config = dict(
    d_model=256,
    n_kv_head=1,
    head_dim=128,
    d_mlp=1024,
    vocab_size=2048,
    activation='tanh_gelu',
    norm='layernorm',
    attn_scale=0.113,
    init='trunc',
    init_std_o=0.00418,
    init_out_by_depth=True,
    lr=0.00739,
    beta1=0.95,
    final_lr_fraction=0.1,
    train_tokens=504800000,
)
Each number is 128 + 32 x the weight over its row's rms, rounded and kept within 0 to 255. Layers, rows and columns count from 0. Numbers have three digits each. The size before them is the row's rms in percent of the matrix's.

# layer 2 MLP down (transposed), 1024x256, rms 0.426, rows 866-972, columns 128-191
102:128168139045158127160113143156113124102115130101164192093079111158114088132123137167111153105113101127115125135163109129107085114093165104081170130131197159147083098200157174146132095153080154
095:105119118133112160094135137138096128174122180134095123128137095145095204124145034146100123091067139168101115147149128160120090132134161090171140130141159139197157118138074141174146121129060167
093:139174090131132039074125098111090119046118146176130119134154149090208061115117155135127175138092093119069107150155097142124111109117156081122098169105135140130142134107151091170112144099118130
095:128136116104096044119181123129096095149164105154161126121142146140115115138090082120071181128173165127076124104195062102098121163149137132119147066100146112161088100196141157120117201090076134
096:173051116190114117186115134127153133114061101106148147161150187116156111074114132166081113159145129078174137176088183095093092140148138132139086138081088109130194123163070146153149084145161074
105:128137173087131148166164112067138081114136130134123143143142124155102167137200057142133148141142151084143145097074124120153125148195151146161149099180118169120063110128173183151161076120097096
096:098164188166089078094121073124105132125171105073088136142079124171092143086160148108149143082197159126105113101131165182127123090135146142133143074091130163100192091090111094158132156113104089
101:074100110130123095158092156147148108134160113135168173079096131169140163119077219125114148140155101120121147109089116158124130123089123079130181135072151103135133115192103159155143080150139157
093:094205155126117173110116175084123123158137083130148056166124137119147123157126236150140138106094133153158175127161114138146182132161135075129159134174145101146122145108127199159143132125059139
106:124065139066149103094152151187160139074085133088137134146114091090162114136134106174140084154137180134112068160121108064028166119128102131117119128135139103106160117125125175124164157127167088
100:098172105153155091131097110073101095137128129103137142162098082130160139083107082109113144122153069154144138072124106103155142175169136109197120120125136107182103089153134151156204136148074108
097:104144130126173086118097137126120165145132085149071131157122174112138138143075145099107137152173080072144122123140097074119144138115153129129156133107112115125146085134135200158153095134137088
103:148166172119132145112098115153138132135106139165131162087143177130125092109186073129161163157126194092133173163147135181052139099164094095109096104159139159123146196086137146104119081090089130
103:132076188176147142061093168144118154131082164123191134146203131088083162076194115147099167203148157114160123071125147125125087088142132110176071120131127116142085166120133195121155041129129145
098:127142156151091114080164119116154152115138092104153161122117161156077120118076115131128118191152079073163123167168142118122165141108089143135103111147163139100123193146151137153145044102171077
098:121190123125090156094100087117063086083113102096125110106121081119125150154112073102154143082094150185168149109129172128112096056083192173132151089087140108119134161091139141170123112081096159
112:146150143121094115106147165134167146133095173178152109166110106039120134125112145130118086172090092126146192143132151117160094088097140143116126136144105118075119127140117095129181198098138147
085:087099092174135195160104086182141103148122080133092140104124139158087111077127185061153196158115144132134085108143147052104115114059150102171135071152133168116153164089091091175118066165115150
086:094165132112121146090085156112157125109154132107093133155085164146119154133156161079087103106121095150101025110151120129132137180172127081164120132169108141111086143129135108155084176130120116
091:065071095163157133131151096132066117130121118159120141178117116120156175124153136133170180180144187147100140148110169197099165086136146116114147079148089194118133084140106108177084155104152108
100:156148104145161179136143119104084173121135134121159112193123113100113138130130091139172107072111164133147125117090168101206115127110107081152138104106136116145177137161139159122119147144184160
098:085112120156143122122149146109077093112118120170084157128076136127146106133145139081147171156156103067131119126158088097103187088128173076144129108109078140148070104179095134165168094137166131
121:152135152118151147123073190081107084126155130057121142114086118104075121148143153103115117101045102095128072118152166130204097107150121125130122158161099130051103124147201099103110152130160102
103:111174121156124127158115160155081083074116145134129134113196094124133141121086128131146122079173088154112123084057181121071183136170047123133118107163141196106108140079099115156110200088140123
096:090204142096150149152119159127139148154135113083172090134142191087134196149169122138108176176127107131105119107077090148107170113146147107164089165142183159165163118213099143103150101134143199
119:156096123152114132121149182110139140134096104152138085134097126141165111101058122116152144075051137118159114158107162156125114147078134188115088111149125128125163157105123168176093118144155137
111:188104115162125122130085142116147153105122154152158169093155060127129132156230120143117113160158108111093117105157109140077137090110123166162112159164133134181083079140136124098090145141163120
105:101138153127075082143143094070143166153043090111110065099123168205106165135101160136130117181173154152106052159148133131125113217165139116091181133107123130090117126129174120125129119078143095
094:157134132126163155077125221111137098106137172129105106178131153128156114105150136157159107171106174149080131137135155131170137162109160141104062063082150144106085144128153115150146170127164143
115:162150104114110174120129120143123140192140102118092143139125143119114151181139166069162165106116194059110155115108132133106104154192147155169098110130113152128017188175144163133140103190162089
097:111078120158104117074128123150139154165140127149175136117144152111123143113121120123143107126105201102132093174149077092126156109137171125190185081116110172138137103153144119139116158172059152
103:119134072117093174184081149117129078133126134165106122137119126181132171107105116105199142138181115102118142114150077121065106131113071135053131154145112115144196105103068160121141093106163156
098:123167090102109189143188110097226141146140116112103102171080163084086093107180118138140134121167135079152127081100151167149108073084109127135125156093190147107194147135153121134083119141081102
102:131174120113153112136114151099151155093107089182117193141142104116096067115167117147124183090158112171122105140143161092214080085094138115133130145137142148119207103088141132156099133120128121
103:125173130138167130123140124159155146088131088188111097119184106069119165105115128188157140140142196124042113132110126148099164101187087141169123148117121070164115105115147081181137153136117119
098:065106174212176061174103108138120139132196080103198106078157124180119131169085150088184099096161152108152129087100134074100140129139110162086114084117166119168185087128111138202104096128132082
102:161102125147169155092128120114087089132216136157148113127160141134169119104122129157144116157118100111117176058198102174117058128125171151113131100099150118108120132113136191157080079151137169
101:143103096059146112095070152126080086171153142104138124110117097086102163137135159077053161127115091146108106094111090140143098133094119118135100139168118157119102042146101124118133169115120142
096:064167090111105189123153168136039130127141140142133176189152148106177126221135099140081093069075123177123156135114081103123138107180127118119168144137135090099109114094121128128159111165121153
090:143117146157141150212096167150151131069168075162104155176102110074177123069140120134129065127079121183126116114080057147128146177147163156148105206128168120135116127160161135091128131139159158
103:052126116156159170098127153113153127160138144107171125100194179138102131133109210158116133144137184099078121164057054145098158096088123157102100111078104162091120089106120132134108165159144119
088:124216168117129169133102130157074151115112101120112193157101111127092071058081156124065198151134108085107079162163096092131051128163093075066140156129081112135186131155149144182211123145134135
097:127179148060130134138128155130130118145139116108202112052122040199071145124115129091145155095097132136207145135140126205136090095116142128088117187080141180140061146114123139094075091124117149
095:071095153134131126110142135178150113128131105090143122165159135152124106159138156058124130111133172111183138183121206097141111148133190170155103115119029111151146157103135140090166137126096050
097:104101126147180115090136114145141096080147127145183128084097129147049116090123161130122160144071113128108124127147105133143172100113094123136138080059172123121144180128113058160174097142148142
102:088124159120172077132149175108168127170144177145137101133098098144099143102166122133141106143174099104123097103177113125131155079140125175069098142141123134074099178116088135117138147127120246
100:135122130139074113123193163109138171155143178137156133136135159154081114177131147058146107082145126115139099143133171140185173123162187152117082076127117123085166166102099132126152110119170166
098:101127079128139077157138079082138139166132079172099129130151130122145101160105137156069148126112105106123147045066139082173129119103090136092146141137142087162112162118102117149156175156132099
088:132138150183186199145106072119113108110151166110169139136125148103080153097093118109181130162110141201136108099110111088132132140152172066132128069157111122112181141152148169139197147137165077
103:159161117141159113142139130095100117137137123104107105161135112165202113195114099138131061125145163160110134139121141151108167157152111129167097078106135087109089128143116135133172167128165167
104:146154127119151106121110128152138104132188130182118091069096159138132136128094150147110116079125106149115182116121117099115168128116151183121107132104068070082117120098151089128177180110076132
091:112050125135066132104099112131133116126173120134152129114198136065144143084115105153083174113152192151112087104079077066167122143128175151084160128129136162199114183121102128130152095149142125
093:061144129108058148122114135138048168160120129158180118157159147144104159161112141122121166224122131159114150084155079128109138142140133124073100095146102151117146112148122179127161110130098173
095:131074147134081132091130112149156108136113121109077129152108119096122191104110134105177164130099110157141148164194172140119137094113094125126140128112136149148131085174128080119126138178140147
105:108176153139134107068118083109153147102127115125156147138123125127128134126195090092142149114177084165124096093095081078170128081149100104200109117114213131166118132126105148162188101138173156
101:049112088142101128125116176113094111123136138171201108125143161096062124121150143062119176065143154115167129138171115151169180112094136082107083110166139175125143117146134109174085151123158177
098:168125143195171107069140085119149155142144117139119154093103126116109179163171167116146105131102137171097156050118117186082135187141172157138164093138164150096148126120097068131107126089118139
104:144127171123082142146135126158119104137169104109111171097131122173147121129076107158079145170148079138181124167166170187060156084123101128107093157142134060125069157119173125101136162202150143
092:159135135144135132217172076143095070082120107114125122099111156188141118141165125158175124095161127142156114123171157157203119136132115121130071080133095112115141149092081121183163219173124086
101:112153198116138127129092087153086107180207106117148090143167176138121130116134168113085120175117079046081137101082144123126189187117122194119154057094094152141126158123041139135149149122148117
099:112105072130108169145153118153125108106142113186180090168106134123130173108087189054122136074113099129142134074157113155083192160119117133134067102092122123168124146129121101167176164153182172
092:125158146115131155125132063192106142073143088099130126144095065116123135119159127083111123125097124112162135121102117122142153078113111108099115116089150129082080129133130068161074114125090126
093:115135156144117096094161136123113197133089163142147120127189044142103111068132093081166144152174154171095119084131140169088155137110111125181142135077173126109147095132172131113088099157201164
100:155152142171113187099141177152154132093198147071179132140066124124087104123132205141118140136105148148136110096103151066101113120158170169082126155125132142160189082112137134173115132117122095
099:048100096104125090104095139131076107141178117154139191182098132147078083090100111113084140125142169151120146129160143123083161169113160106110167158121125121092167138131122133077167184139098174
100:174110113128168096178152144174133138158088114136105168120107112110099166156094127105138122093181106108158107114155097130160206129173121111174129132141129172122202155126137154126181148187196151
099:072148132076108124166119128146126149146131131159179130095183105163090077170128131112073093195138147158111110123161153138110133198213132077140086164094115126102145134153090105118233137133139147
095:097143110171120087208137145181110129104135121153113207102159110157104194119129110096132100116177170149113093073153139141133101120192152151112140151140091140137130112121065095139153167084146106
097:089123144149144124145126190144115071142090155151165110103110137107100142155085134119101132150111166136096095097115137151142173095148114181101083110107128126108140069087108086123069110227144118
095:156137120137098052175138131125074161148132114116175142131157134129127188142124119066051098126095159137125140136148151148154145098187143117179132117134176168117113131128123134019130160144190110
096:059123161130135129153170179124087111128144146171140131149153114129044083103120149157160177105139124125150097114173113083126097135113144120109112156138112127102082107151111135198133142100148143
105:084157119112098139107135140114156172144154101131143120111128094097074073127131148148106150191143127117085158148145129123112085101122120116125119155140146165114078153108119132095121113109135128
100:119158173075126109157097173081138116079087122078100121178098174088084143136119104168103114169174179109149061172157077169085146182142112135191138063149169107164119142138147139138103144105071123
096:095094145126109136078151167136117092108114109101116128150099117104180200171072149122110086180124156127130156080123134132154134137087089165132105089114129083067120085170104208132136157142155133
096:109136150130151070164148175139183128138138113098101148134107206095140176142131083135102200095193158205065102136122145113133153101145149145135144110127088104100108104108160175109151159166103125
104:094121108127094144122042143144107107126087160101129087186118177190102114118179155111107155109120193112112152177167145119119109147099161126078096126116157111141119180102109162100071146141164130
088:092153107196119151175155108130129148129157127174117083148162084096123168144099148153139151120136159117137124092118163125129132114099118057104144045122111076138099118175143059145120166062149200
101:152151150100119158132103110130109171141164096091126114122150097126151097133111181124127114208095063113163146103198156144186074134089084145084144116114171121102078110178149168153133158151128102
089:118070124141126103117127150091127141132130094114158111133145117176121165118100094160118105089101155110092157164143114126138166143105084127086142160191106126111127184114107126094179149162154147
094:108165176139121115073098201084107131104128155144177119139171124137116103084131217123109181135104147111142121080125079140071135153071147105125089122107101148156114150113079103175122130160085110
108:165146137145142145120124116140135148096125115036101145117120134085157126105068103097122123134145097076129122198130151143124182143134147118151140071085093054134138169143146091120174139174174114
100:079065101109104134180162167119093154183175087158185075093156120202179116156116163154103117125114136191110104044150144094134151114112181140119148144114099170123135078151157138165171118114110154
086:142140164150126104136135123121088123127142151099151160150098141135147138144144195134102094184114106122122170118155091217127105083115110073166183141109148114067123114090141106085115120202118185
088:175167150129151095156133125104116118123124068199109129140160131150164125192113159123136097125156094171170054057127130122128114107158138124176106163123126110141100144092091086189158107083155075
093:140114122146113190061132104111100111127125076081107149153149055091158046159116125143078139120116119064107156127166110124117130069141024051171120180126106130180140125152080101115139104139135144
106:066122185154143123156196114134141108101069102155088124114138096135171153116085156175137139097094164121155095106127183112130148098169136134118160150094105140116078149150091134193155157096166124
092:128131158113182139133135115106183108167176090135097087124129120159152110129082111141105083118077155085123114087109137143140135102094123145079154074139181157169069111118203166073076144136125137
091:133163191128131154123141186090105141083169135120136113142178104084188158124153108073137106112111124168098112143128181171153093116171120085127149113147101145137147123092110092066066184086109166
084:130058149122136151136092117112122154176119146116090112121161157154125117180103134117122154162158183139089143157182142169108156126077130156122142101083129114082064099155175147071080147138049148
101:118083084182112126183149087156131095133138106124103121118193106161144093045099122083097108126079196098130134186140141109166116143129138090133130111084169114117081142102131124133128108138140134
105:091086152163185205153109087147189053131084137158107114098095093111089189081154130114075158124163081142149134139110135058129101164091112059144172145126165169089105076149151105175139065152098085
099:151100075177116141117077084127112191155179133157122138124176162156170106147132154099133155152197131163100156088158115149105103174138135130129071121137158099037165120133129168102098083132093151
092:064160162144164194116144107107112127108112107109148110123077135119092139158113118109107133109092121202096065077108097140155087136075141103143078167136101150135122058130127155161089119117077122
095:129162111118171116114178140120108121100131122152083144109103136141160155054083135129113108141158180056116122119133116130145195110139056134187133093128171103046127142127187118138083101088145095
108:124107104114063192100148091143119131130124128108136141081134199088130097096132144137148148146068143165192174174114120091181138183143083118117117104089157167109117159105098107192121063121169142
096:107133099125178146125168145193124146122099121178158101127151142150073115116153104099137077145198115202170151202115107110153137141110163150146173159090084121125185146179097116059097115132080115
100:102115154136072117118185120041153072077154115155125114145138120108113146138139175166144033108088155127121093089123121100164093130175156126149109228164123051160118182089143138045170146112128121
108:100169144116118145119125164141143124150158146146152082063112126078166155167149156166093131122075141112109081095128168124091185141128112162108173120124105116091120198087169061137101120129167179
101:048120202101151101184080184142077104125161154142155099110192158172121085114137111099128086144135195137182168163181154131091106121159128131079060155123173120086073116142142134118163158128131118
089:101088170136071159166171162095208157135146165103138101104118129156101117172132097151078181125121096099102064150173146179121132092108098123154126071102161114174128125168174101099122134118168127
096:075120087105133141130157128188128102099132155132173088137107148182152162145063144143156118136132133073100192202098102158116173104144137161101111116109131080139108107100082130110093100154123121
104:089122122118118145066102129190130181135188128137107103090109117108134056204109114112132212092140168097094170090141099078110113166119147055111187115106115138112095114147150112104141141126098106
104:117138119128106180191153101104114144154160185149136154115163131117126161044113129137132112159100057124055088119091105116161138111145135129174119153141132113140146148127099136149143070138138115
098:124117146135131173151167122075190099140082143118174139135070086135140202149163077148124057133100080117130116116092136187174182121133100131132118100139098130162155095078111194152159143180151111
106:081094159092186084172127130158070131121144129135120196163120092114179082162118137135164117045139156184113129136098089129119076105145141119073126130122093095092055114119131236116129145124161096
102:123169103106122165131112182171081164111143163130143121105144082093126108151108178130157120169132140125099086182099109124132101125120132114126125142123124132168114196090161155104153103136124091
105:118095185124102070115134163208140165157153135078107137144111129118077144149132113149115164091117197088098148107147131117105143150115117171122137119101136132109103138138125162081106141194171126
# layer 2 MLP up, 1024x256, rms 0.435, rows 867-973, columns 128-191
098:079112137157112154110166141186096102103151094157193098144122140130142118194185115108159151111086119119092132166058136119141149107134128083128137142116125118148152123171163170091151171120113125
099:189172082082094171126089159122179126152108081110137165103207127044148117153112144143156193178100139144139178128116127137085083148110118111095154142133131138130141063083165185125117095120104103
091:088130123091102194152125146139173119106116163108122135152127089148126155116121109077153109126106125113138106158140116157147146065149102086177130136156116147106123180081066097118104081140138215
102:118152118150159132097162154094145150109103156135123124135079121137093162133134111131147134133145120132155163155091124140164127179162118161076106100162146104111134159155116115135111079128121185
100:162159148162092158141161117185065100077075160123126137141131119068139115138152087156090100112123192107112106109161095112125150125106093161103161080084160139168094132112132127089188084133163074
098:147066113182139109081129138127106087167095103087148136134119190112129103088112133141190174139100147135107171134083150111135155088127072110121119141144129091146079128108108083130147110111123131
095:136118107128145147114132069134077160096121143169107117083146123147199164157173094121133117083118121192144149152196111175068172095133093134191100085146165095163156154126125123111091123113083147
091:098080120170122159133175133128085167132139175124137103176075080132159109196056112107107112100135159141137155104141152133131188077127117142072103100094117149102176174090103146113183129116135170
092:129127215140066143151162122091145105076148127100139163169056128169139131113124090198231116153123130088173111165126115197106054156148096116117118136168141126116084107194156122123126176103118084
084:179183122113152140074139099180067102083094125133168140099192077126146116123104129135141121090180109171125166130138129054115147118108189115101093098158156175165184096095148124105163107122091097
095:143148132109149133099126164151198097165182111131093127147090140116145121138112167107106093133121139114151122163115217120143132100111160125161101133158162148154119126093132066060140117114139151
102:148189108094138158067146081146162103111144091181148140127158178100106083119089096157152064138096108104148123112143156130085101137130107138112116137129130182055143109161169139058139142124084113
109:168112118138151153109055107160146118101149147149120128125137073107149156091128123092104059117137158118064134186088164123073072139134146124206125150078105110127163190105099138103098071108176138
100:060147174139135163177097132109111162154122140150167146067138119101136092145142156177096126101125140140105082138102125126084085138114096167169157133155129125182082187170134157134189142137109143
092:167096131116104120131098122155142070056158112157195085093147119183100157119111110055112131074127146130087200126138086115124096117097096107072112134163057157188167078134116138127126111093136119
103:168065104159076165130157138137124164142145146118103143162173135115102135114091136209077093132203104108111049159124134123122148101133121095169136087085130156120212149107105152152109064110122140
095:120135131123107084202160143108141118156056080098128132108092185095089060097132157141077083158199136126094106149111066123069142146100172044141150117120125055170133080151133069134148135085117143
090:112090044122146103141159127158189115180104126148187122072189120157090100162132159080186153162144115139123158117147119147173120106111092164131099132133109185088132095095087133124119091121161163
090:140160137131130110178129143121184102165088170141117125104125189111184109083138181120157122100097126119177118136125154153088123116090132072125097133139080089153104168100121138016093148145111134
118:167167126140102083179072170196151056131152158126089119094182108085131150146089091081110124176188087109136067119165060145088152108113161155112130139158119081186117062068095126096157072051162088
103:137119130147124134167121129115110160076193150169171127119112086057135097132111128090143159179143102153109145131062163216096152088206126111108142092147144168124171116095161152143138075148164175
128:055157124097104104136118195139117108126094093086150115128147087115190104131169125039170156144124139152116118115097073155158083149086188142106128155179202100117123129106217096129125096131107144
098:147121081131132116129169133189149094138113092128134139154140089114117123074065159150111116083085101115073121078140188115155145107153077132084152096100058112114106102167159154119079097143123101
094:130153181147115113067123151152179128120152057155116125133102145157146162102150091167103177142069128185133135176112138142174157169141085149102085134144117169134166167130081144132068194083101115
116:085082073139093091136122129130105180152098162059158190134132070128110150156080116145125095117109130153148152113160122113111180144146121129179160157112162127142180097142100112177142131113137099
099:112112147149109119044107093124087120103096097154191107167146140143157127162088106153181125121122094129123097093151080073144084112091108098148151150093151094142103171113065155155118071076157160
104:145092097114138150133218156118100160163034107137144184132143091095143134084153176136148075167087098158126128153091103082118115166127144138095120179127132153102150150147092153207145108129171077
092:135144132115082109141121109130176164074102136143099093106140142160160106074159121135122162098168067146148121071099147165145146048138134135113096136126083143169134102107135106177169137101149161
109:165144117061135150160126157143048177140051071155108152103099124147186117136160139106135158132118204165113104158146133100073156141141124173103076116147112069159199097149111091101159147085102136
092:118131075109136141137165123181138214152066139127128140148061109154132147179161071099119076154151133106160125126192136112165118157084171161147145132116168113060180157103113084141164157131134093
093:153120157121087115121141053076120103095139130135129130167130143170123082124108135091106134122113107165087106085210130082152104141124065082128104117168103123103134094111154129112109067154077164
097:115146204127107127160125160121155153151100140108121152079166114075149146105124099095136103064099154093216104095114078093132189158105156168066073124174143104085119068171118108143186095176121096
113:155128093094074062136162092080099112155119152076124116100101104133122145131116161169120119157114149178135147146115122096120117117100148166122154083123130095143127093152189143108111103157143199
103:130128072191122068115113135183135157159129101131155148155090124144142088123190082121110121119108198137131124097122209078160131139141084107116073209095107119150172058132139100082120136117165124
102:173135145116160073153086121121149159126136130084168177108126175112163088110159145142118197125153124130129167179130121187111148170201082118153148093147059115045046154122117163118140126091150176
099:137143100168039153095126118154127146181106088147125169111136097165115158143229100083153054143140091175119105153147139156124123216106098160142194143145091143147096159077193146151115123077161106
101:097100154121163179197111175163160112104180175149114099101106174121168111128124149105126140165087158078187141076128118108075131119075181122124115173117112197100152104128060087114158117190127170
099:118091138142109070143118120172155185091138139161161075159223152106081135175116114102134099109138083146161092148165181142091160133129124201084131101119110158132104082117144142093113143129098139
102:140092158087097143119084150129120105098127135126120129122135125100102131191074149104186056156155173103142145190073154137103141157138158123130174115131154114115099127101162112120159140120142137
106:139107134076167172129100139121158129145081077077151089086152115119110127126139090091103149083162087139058152197151118088094114150095153147117153107123110155125175144158078160132139147115154090
094:126054043117220144118073103165145176116099162157142073151153081109096140140108163133166082130204146111117123099133161094121126063127158160099126161116131119139147088092141152132150051164080174
112:159127124099117090136145168109139109061156119087140087130158149187156158156113078149102152087090125181079151095093152075135208121112132064163153129129145086135067098102132135083157135198174122
090:124118115139119116128068143111079145179138153146150122110131138123081088122119131082100102117130085152130050147047136109075176101102145168045182100154180137126115099142079127111122120167147148
096:132094106118076145132093145139125080173116117099159043108095192121130113115093147123146134136180157170181141162134132102118171153139105147174078076069132098117087092105157191063101070109144106
099:091219133112119105140152138127165125142140109164099166092079090079064157121133129063129074148111102055092168141120116104191116148103146122100142088143101120137140082186199127102091143084160101
110:166120087113083204151108167127101131153087076123146112120117080141093088204149134152133125127112128120110200136060104169141116111151118118115084142117120159099128165126146163097148118151100047
093:183166084150095187115118137170100186088125137162167098120143138109156142093142094107138132201150113070149123139149143157091154090134136174083149106123115112103128129111187080115081136120135168
098:114134123097059103142125139129172104146187182101186129202150144103075127111157132114174124210160189109074132108081102099112088198137113160113136094148142098120119127118171084091081071142152121
102:056115146041113171220102117121134163155075201168165208091176149131142135087103153141155119126141138181129138163119132149119109113130115154138150151096105163124120156161141117109109137159170101
105:150150138133122155104148190077087127073127130181125128164104116125165143169150114090122099115104164121087096115124111099145126084164160128100119085123095131167168183138200119147153105104083140
095:124129156164144102098118094131158147144121152185118191100135186117146127093118118175169141147131164108167122067155152141143080114170123156154132133146123148154098124053070182099128133140095130
107:133141129072121102100177120180150131095213127118116111147070127139188154089115194117102086207145141103116099137092143110070071123114152120102122139110134138141097177168128134151115073169108155
096:109193104121162148164135183152134167082163101156133097150175120149189074121160160157156092147120119121135099130136143065160121195070152136137120121203138172162102103095112109076129168084105154
096:118069062139123092130096092135085154098118152135145148100100127156078174068136145122135101160120123121124140171134171147112150127094188128102100079187112128153113076115090148144105133115190130
094:155140159094088058090108077127123128121122166150097104120127095137149105081155117091103140139184110144129144183170121160135118092154130164136169124099147138116155151175147126087128129142154126
096:175095121089132129138142093154054099141100116065112086184115103049083070144151113119103105169118139139073137162110162162157100127151190156115164103167110112162140087092153068090171093105138148
092:113161109147107085112153130141119168116116101152114087094115139211132094095140147167116109149115130117096128145148130192218119156125092144167173143188150096110134091139115113151152191220129166
092:177113111152107110088131102138141119127143137129083117138122148105099119087193123149174163090085138121144095180180195103096119182123097114121141109112126148121093107112047123089096146081104140
101:153160122142072159108095124162160132126132181188114112102078192141032120147160076152087166162132126202122148194121124093151073118177152113131133102149158140093123180114120124118106125155117134
102:090120152127174114119102143170118124103120097194074198152133133144052122174125164086155135119129178137107131113129117148197146146129092097067207121156181154117165110187132162121105131174174078
088:098119126134170095114108139143176049126134119129177151096191098133152152130175160188141130208088153135140113188076151083075112074092178084114135125135109089159161113061151118162072095183161139
093:159137132146147137114141180136217121155164116088151124079176124144061088143153126100131133191150120144104177100118233149115120152140104134097137145084085079172141170107132165120157144102119119
102:084161054111148181088095127188121104124115127122109079146154129086130136116125190137125077150158124170137148133101122078138106128129205159089127114080124120123188115139114120077147111106111133
102:147187140160094128084106119062130129191120151156121144095146107130149087110136140184186135130127145091153161083124122135169104049134091091134132128123151129099109095159143138169086110092158133
106:120144144161115162127114130106101130105126130161079145120170143107094112142120122126107143143109116159094109122085116119172094136152149123099232169113151112126171095202151092058117115144105185
101:109090123143086119099147110195078132162133105094139112175175104119094136131096146112170099091098138109086142095123096122091136111120115070079170113136115115109124139088131138090140175144130118
122:054104167095125125116129119116131126192104069120106075101106116122130068100168150078127131134141131107154079108074135094171171124131110112181131075155125108157129131102133165158253136160103127
101:085136086174048069198120110176075093140117118095106093138092120088145126107157118177121154114131134106117107161155124144151133121166159131165155156092104144158114121125153096098167171092082135
099:094168101191153181147155155129122121114071134107136109122178139082176121063140119121184141136105117072181120114102108122126133134149165092108171162127042134191176173130117148105183135100074103
098:124168100076092156116084108137138133120105100106129097111110126157165125121092111146131131151086169167148075081088187105147154191163168109109219110069169110171133132156162128130103162129151101
106:180156096109126165159127104122140145147170178114139184177102132175144101118146121127181087176077083139102115150101091133124120171145154147120127165095173107115074168098091108056080093148130094
092:119174201145149121148172082086115125112174126159163150145098135124167091150086110104114129142112155220139139149123136083108145164130135157063181161135165104167166172166178122102078187114125142
108:116129158114059047132095215099101175145078134096120109103119114134111097145149184110131114165096110132111190140135148119143121147115116118153098157087137108123088168167136078063178073135103116
093:149131090171112150139132176174158088055077106102153119098159120156179103093149156096106125145054043074115095108084179116156113142088138107103074120171097172068122148082096103108151095086131144
101:110161187099146166174143202198052112087101221128150091184212090139126123154140071172105114183099155118164112122087115100147154136150124122117110141149106169130140153135164167147090140129157097
096:136124086056150147075176103168085154113156141158111063161137159103141121106157080182123160075108222164064105166161116134130155128124097131129099164125150073085107158094110047120104128103140103
098:131100160159110083110029058127101177100164125112134140151143102068121129139083101151090126182144112175164139139115097111141171116152135114100103096193176097117164148154154130067133180095131134
102:101107102103078128091065131138154144140139204139099161116108153138124109107086167128082220178173117128110152132126125154138090113074097177193124123115156136101166114092131163103142068153102148
095:134144106067120175127151177105162161170117199130149163096206118085163065129177096081120091153132173126132170109131095087132065173180106092098193153107097109127099168099122137098166105160114069
119:124160113123122135147143223158098133120155147119170115137109103130148115103137087117135158126097166108074078135118065115103125135100113075171137078123101165099114093101120147126115112157162165
093:131178143148156193094113121183098191116143152180086145155147140085158149146159123208155082076097165101084114069115156105087110163091085127164130096175164151105120156122130087098073146163088128
089:084123121078089189174162074148125075105114130137111145141123174072123134159143137156114189059111090113084141145161102074154169131022128105064155149157105116093162075115141156092118063075105100
115:093117115113118112151160103118130174132114174090170124079103153112097152112155131161129117152108084107109079173093099149105162163134141043085150094164114147152113173102124163085221156142076129
098:105187090079129111131173199166163143158128132196102106094115128101105195144136132119165147141140172132120118144121120089132087131132120168091138123118146111113163170154144187199093078159094091
105:093119151117107120130107137153126132156126121133106159118103053075134119140131075110137164164174128164141125109147103103140126102108151100151139150094108182134128112158145167103205159220150121
101:136064115150083082154188134157128140098095156129137090105122110087148189184178131102101098117139084119099065137143149098136112109118129147149120097095153153138041115166189158097184149142096169
093:139123139146138146134118072180149134105140100145099171102175136065085115112176052097110108104130089137169127147142120104134077101124163148091092158142101155133092173152093098106158146152089090
096:136120040088165043124122131139105081138110102149109134177018141177156145119093114083125102074154118088114115112104160126150153100125119094107178108176153154199142166143105200142133123131150121
102:161115097097162123115165067152067108068151118094156157099142077152131120107124145141108141133168109159118115108157180162165173112127096110104094096101072072121152149148098160142137094150119136
098:109185115128133138046141098167109130117081148121180137126098191195107144165150078159155152139131119177096094135197091141119151133087104102153173120090157068205158148087104158106120086107127093
093:087087054117121090086129186129115158124108087110127116150120127151209121100133150108119103140161052091105110151119093136137117180147056168134147125126139149076179167073050098082123138118144110
099:106166171146127113115128129140141147085133107182134114108111157142096087156108109163118182126148090098110122142145142180110156080058143111099082091122040164094134097159094202135099099116116119
103:121100089178178105117136096129103129166144093102137118202093102127135114111097091147140115122064112076089178124123090125105156140076098155106112126193128170137141078129150104129121130103140150
098:045099195120133167147171114130133079111107120114137083098073159074110148111184096117119126106133101162105099168092188134124146109154106127164129197110099131133121161151157134099122143134162114
108:080135192165104118119117099076091086136124101059089191126131100096167150156136167142135134089091113088107161125114036102090100132137077205151126088177185123125074087108077089097154138135152104
092:123139134105096106164105089094110157147042120129148134155123162096068103112093175126053162113086086149083123147071123139118115069157104170097090171100127110168139160161166143153171133118113126
110:118129134136154115127199064061166194114088124105203125062077099130144142133123158103174137108124126120145137132126097117078139130114128145126138160171080136193065161122048097104153110119156142
109:095123173156119149169190138182119102154111140142172131183133165123111138103039158106130102074111108127099155150174163075126161134098157195100144064110165057097110174158125121114086148119075106
098:126144100139075123129113093194103073143117139215112153102139059088133132146130117170168151091057157109110150103108140120137111095062188091165138137163074155111140189127119175137144061161108195
107:097147080131150110143148150092078186173117123131110091167157089091187070172123212105101175100140163087096139162079129121153130132109151151120100166090095072173101179127157085170153127081191095
099:122117140121094122095123173177139156179162154088153143063114110071157113104134094103180126094131082126125137182148080103120132117142120103145111136128175142126129066153096147043098180164170173
102:154158169169106135101179113143194160171098171146198144103079121102050115121166129155133050111155166101177166124142153135066096099133147189148175123149061080134087122092136092136091142123101154
109:080144196112120106179189105128079133092105123100146157120104104157140126106052069083106043167112157075109144106075109132149116084131136181074153146127147131087157101116111160115157152128169120
101:119140065138053110111133170142133210155112138104175109161118146187154163143058155119135094079111126126109095167150127135131115160105130110135145095092106100154138106137117118125151173075150136
106:091174152166109136101141122137086132099130132167134117142103095139124169078071093127162112154107138116159098140149152171181174173117108087129089137149123155098223140164118148130146095155138077
112:089105110131132086127156111180063127147102112155171130139140132105078118143142130121150122169089096106148142144114109132103196094136139169126093159121167149132148177134146124142145131152091158
101:086134153110096096166149142139084132115062109132209122094106118106183106116130130153152119144196070171108130054121133132135104071094154144086157127139117201160120124150082133207115068139118187